From a checkpoint of a small transformer trained on Wikipedia.
Size: 9 layers, 2 heads of 128 (1 for keys and values), vocabulary 2048, 7.59M parameters.
Architecture: LayerNorm before each block, untied embeddings, normalized queries and keys, attention and MLP in parallel.
Training: 505M tokens, 7703 steps.
Each number is 128 + 24 x the weight over its row's rms, rounded and kept within 0 to 255. Layers, rows and columns count from 0. Numbers have three digits each. The size before them is the row's rms in percent of the matrix's.

# down: layer 5 MLP down (transposed), 1024x256, rms 0.465, rows 213-259, columns 128-191
# up: layer 5 MLP up, 1024x256, rms 0.457, rows 214-259, columns 128-191
down213 097:104120142153133141125120140165128136110113129061120113182133120097175147128154141147095121122138151168139127114089155149125125086125150119115177101121148157107097133155116145139110141135104143
up214 098:128162140141134166108128125155173137146120119110138146082150144132077141153111118154179163147097174132122132156126128110162159094100128106137088132154120125119142119133098139073141169161119108
down214 093:066131165148111149166144106107143097093133123121117152089184159127114132105092081131122111165111122160124113145103141134128118129159101078111072116107112117119119129129115087127156141116107128
up215 104:104090114116145122111150127110127119158113123165167128105100122144097153118138134106114137134132134133118130117066101154116097126147083098133139125115099099092095123142105107103209080153117111
down215 098:136143133135119154064120101108105100153086078129133188133126132134147103116126131156148149128116116109139114156125158147132143121155114113149093138108124122122088130124117113166152099120092069
up216 092:098114056119164132143166118074128157144165108109094090143118126108086154125117153107152133153131131165183106097186117156124105114146084171129128181155103164143159157138148133139109141103158127
down216 099:140104122160121151133172110140158094122091144116160084146126186143138113182146090122134126129092157121112104109181116130071115180119141153121106119146128103150129107132150157100158128135124146
up217 111:122167102106156130138173163120129112112137141078155083137120100127099105107111128138129122110180149151101127137133131135114065159141129155147138143102125147104142124146144148152187083142161155
down217 101:089160119136173141126147112136153112089165129136120157139113130179153089145141111128097117162130144129163148156130128160146077153148175121126084151138089122148119103133097125107152139142099121
up218 094:158123134117114149096137121095138097129066101138132085163133167137146153129112101115157157116129169104126112128196079138137078152085124101176104129106097146082134132117109181097130113098122150
down218 098:140075172120116157102098142093130152108122097132128119115114157174100132148120118155135096089121147123164107128129087135149139098106145143148080182120114094145135152117110120140133115120144152
up219 093:158128106168145110195168128126160135114097117113092159165144112153100111146146149133094121119120124117112152101122131145094150167112141150094089148124094190123102161113090158134151107144125117
down219 093:124133140097130146120138147097078131092116132096137159109144123112110106146115147096098146102169159096099151140147123116157109102118144108123143143118066133115129115135146114145122120094134091
up220 102:120118084126096098106134106157113150137150152178186136159139097109121151140143124160166149143141126131088113120125104128107138126153118180073098134136140147106132095148096165122109089162117110
down220 095:105167098145093145138137124136122142142178129095104137154126118083148128062115119135110083114161106112142131135120111144133100151156117151106127120136146120127152123142146119126109090124169166
up221 095:135098141105116189116174130137128161118113105132145123123138115119116152158114100134132114118144123137106123168140112149134185130108119105128141165178147107107131157125116151098128117098170136
down221 097:145124104124087145146129140108135130099163142134109110118120152135146129104136102166139114103123077136084138169124126121133145099102102160127127145112129177107177142127180097118111103122111111
up222 101:090119163137161102157098131106165104142110116172118087100138077116122113100153106125139142142111112110101092121109121137160123113099141145186139133124144095156154127136100100125178126122140119
down222 098:138147158155070121121171138111132150170113171121136122102124169124102094098117126139118113125127183172108151120138087122129150124091114096120153143137108110089098117095101142111110125126107135
up223 101:157161125158095117144152116128137128158106115138157063117125144142073155161090091131122087161156124141099145119094142125121133125124124152105185152137136132133103128144127108136149110129093113
down223 106:175116111065104127106095149080125134107118155140125115148134139133151097140082156099153146126124121131122091112152151126102134117109083104148156125106137135146121120118119104141108137148126138
up224 093:139113075128128096135140102109127125107121151115121188152066110166120134165155116144149097119134116178152123170093202109147130129108129109130111114126144155114143133096125096113160152083139128
down224 101:149149167115152105129160115101106113145147133077205080156089118171121133153152125139145110114123103165146132091115155170099075104117102108163142135161087137130164128141144119114116149121132105
up225 098:143120128118122156170124109128141136124092153096121146113137097132144117127129123109109101128106174166112147140104115112095094101114130105087141140088154161148134155161084110138093105125123130
down225 103:145142144132124098121122121127155161148145157125137136123097163110143142131147169151108149135143136054107129097075115176118139116169115112097083134112148107127130097102153150160161134120083110
up226 097:153141164126130151124169108143126118147128160131146135141178135129139100129081151121106144161116076110118132135157107089115085084144125147099167159132154148120160112114169198071130068142161132
down226 099:177142129118126128116127177140089145115087158104145117098124120099102127174118122158083118109104083120143115132137151113126133131100128109127133157102122146161108138168100147122101142163108086
up227 097:117121153178134082154119170139145150133104133089110148153181149144121151103116171130142132141146110169110123129089148112151137127110143174097135119106082131132146099119086131126149132106131130
down227 098:124082117120169125088123089122117147129123145087098122142124124147156138139111116152106134127108119144135119158128152111125116160120149160128151091140097108144142131139100116119140137115132153
up228 102:159066117099120109143123138114108127155108088124116142111135124098106140130055121115094109098104123142101144135131111079125180114136149108114108160106104141165107130136151117086095082170186107
down228 109:114144132119144119129145132063145122165136096152155138094064142114111096135142133135109126133106118102116087094125130139145137112126109071155137126110097113173115124098168133121112177132132139
up229 103:094134125115138113100138100131112164142126161140114127116111122109143119155114112133130133141093119136127107160100131056103100151129112125134110115158153129092114135121107135085118175120139140
down229 097:142125112142113158113147128104143143110163142127112128113148115119154118129116137090092125122147183105143108144115140156143150163123123112147168125077115105168130146091145084155175147137112086
up230 111:171122148146169084108099157150178119131168115166111069130118097123129138097136125105140129123084103115123141143139119104102131120197155099131119135148128091143149169124165116107156099168107109
down230 112:114161127128098106127128132122177123158131155084150133102125125149078122127114165134160152171074095114135122146113149128102086142161129097133128144112134127153156101169129098131130151116108131
up231 096:158116134159155140115140072102134112118146140150169162143130152161147157079082107134167158148093144154155112119123165119118126132125097117141161114184084115147132090130145132129147114143139114
down231 094:104088136123119148118134116140142119121117108069103114129119161112151145125089158136112131063115111159132085088102129131098131179183142130099165137166133114138117113156089160087136124123150177
up232 096:155151105134103134126108167127115163113132138127103081156176106109115125140126139072151124127140173144106143141098128110120169138099134136112109067087097114145104154138145172124152122134100110
down232 092:110097099149117081165111124149138092123075143119120118138148112108121124113110130162127133162134100071149134138110152141123071101151128149113128149123137166094153099138133122134110136112079065
up233 095:118151110134154114111143124174153165128133066089118092141143143125135141167105177169135096109109116123116154154138095155156138134113067147121107124099152108130113160117132132151112153162134106
down233 094:102119143118111109134089109144077118140121145154125114156167152162172124140117133133111133153151122110135132116116144115119101132171098139113162160124093113121137131137107134126113105121099128
up234 103:153087131153113138089125158176121107138131123131116155119119107132114119122099093107117150159096104132109160088134128105109132139125095096115153125129115138142119145138107129103113134165118102
down234 103:147123150127117150109113184144151100120114130144129170135170133101098109106108140113124146126140108166143141171135171152157124097150158127167161146154137089146136114149118126113095155123114155
up235 098:144143137115113124137187143131106138142123114095133078137152112121155143146122147099122127129168108122111116141116085086133216099116158125064090132194116114133137092129126114108146171133131117
down235 094:114113145130114103104159154131127115143124100143159153146110138109104103099147165118101154129116127129119126157170134100102128125144129122116125167092112101155162141177123116095142162130132095
up236 104:152098165127147129112124113116094126150142121074124136137117126140160117133107096152126061095085122081125131141199129138147134144125162141091142098092135112153099143151153120111141163119103128
down236 108:139109092144140160124151107090121120131141160136183149098125129123160101149111179107122143158130157135107132131167129133163106136097151126145156125111096161107088105111106110112139153117140102
up237 097:128103146144138145130134122169183144147113104119142131157090139181080111118162113110152135083167141120132119112094149134158166135132108139127115156121118116146091134130093121144163166167112115
down237 091:128101148128077123124084134112149126117136111132146169135131131103181139135138133135105136110140143117101089095123102166117117093118148110187149081120133153121111111174168060143127132123127142
up238 094:108118116144114118148128105108169094130138140100090148125155143157138103154113124127163135110167099136126103127097158145145115135085100101113132120151115101097102129137149138145143121151144185
down238 087:146094148094154128093117155124139128125070134141117083111103108089168164178133107117112146100118137147119114115161115140118104103137126130111109171081126150123102116135175114103136090124133115
up239 102:159089147139170146160086176123128097137102129117130160163084110109129114099098140143143138131126111111121151105131113166128165131135171147132111124114076095129124111128121144118146108142107130
down239 102:143095121123177109130170106133107111108143149091128128085106173122155174091143124099140136135121128131134105128106168134085126085124110135159106128142158130089138154108124114147136100146103118
up240 111:110092141087135134159157175174153155141145155140135110116122111137155115131140133137140108113122104109123126130116118138142089130193141139145122114146189103094133129109096140171176148155124174
down240 099:144111152160167110123141137113103106119116092135135127116111107124085130160115084120142165119138165073145174102111128140090111126134149092131157122098137182139122115151145157149087172161119114
up241 100:128120134116126169180121160163172088140135116141118119116159108146129075086111136146135131110127115122144156089127109169140120126134116127128051120129118170155124132132103142115138118142089083
down241 090:117142117129132120087125151134104151109133138137138095098124123122158173162104145092123140110101139139091133093160144106084138132095110118165173148129165137106122133117160092137123134130085098
up242 106:099110140081154127130131146153117138146116109115140102122127083129134123121141142126137131127141137156121110171140111109120110127096147102116074131105137146151123135124153138110133109099166128
down242 106:124149112143121118131142097132133068113135125136131156121098092178090107107159106138168140115109130166142166149110105121151166108143148124141155109125097122153153103123086166082147121112120085
up243 098:150098115197174136163189111107135136132092145102106126121132120115118132116118138174139129157115108128129138122077086157167096101174133104101157111129140160115103126139106119140166137116144161
down243 108:135094100129142123117152111078162109094145135142165150144119100146149116120121137118110122139091127137091107153169125084125097123117074150147096164183104154120137138132111072141105136118150137
up244 095:139154113170081122139115098129118150117135191132174100188120126100130153151161132124154108135130106131131143128145099085139119111139116148167136102132129133134138109125124152108101172099172118
down244 102:123131116110109125149188092110101152143102085083120134147100156116137122149100109140129118109154115097095170181109140120166097162093158136105124108163096142168111122112100086114104097145137093
up245 098:123161117102163148136140133165125079117132145100166105086131151155129115126116122140150105146183111117115157118105103084127108126092140117122125126110075101127119095196129175110176142094104113
down245 105:099105135121159097108096148132128144096121122137127143059146120155113130165130105139161091145141144116113115099102102138130111145169168130145089111080154135124083110159098100141088101116089135
up246 102:118082163169139157154133136171133135170159131144104105160167108137152102126131119116122138127134091168143127132132109104108127147108120125139101126079141152168167129150112112147128148090168136
down246 103:096107136129161110145128092125092116130148105153117092159142155151144144142085115098102132163131140100137165130082143127154127158147135161143106155124161098102135123073099113138168152135128104
up247 095:147084160142076094160147139144151134131123099111136129142127094132127121120150173118142103151160127124101147100148149089125109127099128115132133121114154125132141093135165171144137108118153166
down247 097:123157149139132147137086106138177105116136117147108125122078131127133163156072110121144106165125119122114172128138093128095114140122119130097117136094109134120074120085140129088137148130080066
up248 095:141111145145108149119128146128175122131148142104129134125107140131128140137133129131154152103181149127127164134131135108103119128143124121112129099110131131123122153152133151096138157120147161
down248 089:142136139138155119131130142101110159181105158116175152115143148109129136127127150142123142173110105127140060114104169132152129127143066107099110152138121137114122125102130159096117110099088138
up249 104:126133120085127135175150141105158106153148090157132128162140143104110132147152108132150097122144113118119131124086148141111123110123150142127102126086130134176137119130113104102116113173118114
down249 107:142108136124126111133141142146103157172114110130121157127096189105129124124109082133115116142134122108184134108105142118099112115128152120139148123154144115154129137102137171135127155136167115
up250 097:132129142128158120152137133139135137132105091137138154150111114160184126163104123114119163131087139142126183173130152087145137103172136105185090145109101145129178147125143129112128145122128115
down250 105:132098098090117131108118112122154104139124145092121124118124150112069156103154117112091134112160076150134121145124156121099123125159145079155152114124190138148128159118113146113120137134152118
up251 100:124143149144152173122178131099094103084123093121102132091128113118158106152141121112142103147134125167115113106149110117099108129124141172133129112114141161132152112145153070087123113117169126
down251 104:112127118154093153092115137151108112138113147118155110117152081157125167099117103113142111119167119102149119093148146144188134150145135158131115118162120163114108153127122160120162126138151159
up252 115:076120123116156116139111117132122087130173114104126094117109165133139130132135146129109139154111102100163103159111106117143143117113131127132178142158136124121116130130120137106156147136126147
down252 118:108152140097148158122122164118118164151115135140123121102122107153147080145110137155124148121156126154148109159134103115133143140130116102119140106102117171144138126167104121110120120054123138
up253 105:125089127124152108093165132155157093162128115112094137125121114114163132124127124108116120097098168113097069165129122123125134108117109116138123142143093076113115155134145121162126149136112115
down253 096:132139130128122161110157157103113167109101121187119194156140120100118087097142131152166104127146138113151122134118165119122119131125042118140136086100095147145149138154077113119149107114123139
up254 105:132125133121142138093134122121131138117109117108159114074132174134087162127148110142170160107134127135133098145144082112132114131115172108141122126145097138117139094135117136129179140099119123
down254 091:149150117116094097119130143125158095121123102135129120110159179144142101114142120093149093112111132142124108180153106093131116161136101163105102145125099121128109087153139109149116148093120158
up255 105:139110132135142105129159106119152109101130090172103125114127131137187087093155171130159113140120105161099132125105151123138126163093106108136092134135109141138111163140108120091112136183082137
down255 097:137101152126173177158116171099156122131135155139100177101160143122114162064124137179113149103145085151142147129126120080151134122102084135106140095109094094126154127099079125120141083137115103
up256 099:128144053119161120123176133135096129080128133135155125140172136112120156169139160120164128154129156168138154109136133115127137148119116087138097105168105149129124137166137107162126128142121115
down256 092:130133143117134163102071138085142098175161125134117111137107136134094097160148167124113126155129129094125091172111149125116121145111136141110134094102111114096078121133124123126134065116111111
up257 094:155134136124177114130106091145140097109131107125159094111111112159116141101141141083129098130108151120125154118114096119147151147149142117095107142110094118105181137154099126123115149192128099
down257 091:148163101127150157150157136130159172102111114157162103117121117105099115116125142141085125111151094143121139072119146133135195071124126122138136085117137146148159127135144133126125116136170128
up258 103:091141134159095109150164138158119160085129118111129141129115127154122130147173155137118093115114142111112147114111114140122107151101087127104144097140126132183153195087111120119127132114128153
down258 100:154140139107087124106156137168135129102119128088174151133144136135096127098115154118119128169152114151157161108135103169143140134126110109116145117160127124167107098100104156154116150113138150
up259 099:129172136125167138150115098087102109184116113077117120145124116143159119094122152149152132111130125143122124096142131148117156157129125105151129119143130081132142118094110144117109136160137131
down259 089:121163118123087087116091134111142084102139163135127155135104110121130151141082107105128150111108072101087120081088179082142113131111121150125124102203127182099111114121114162133124137155092147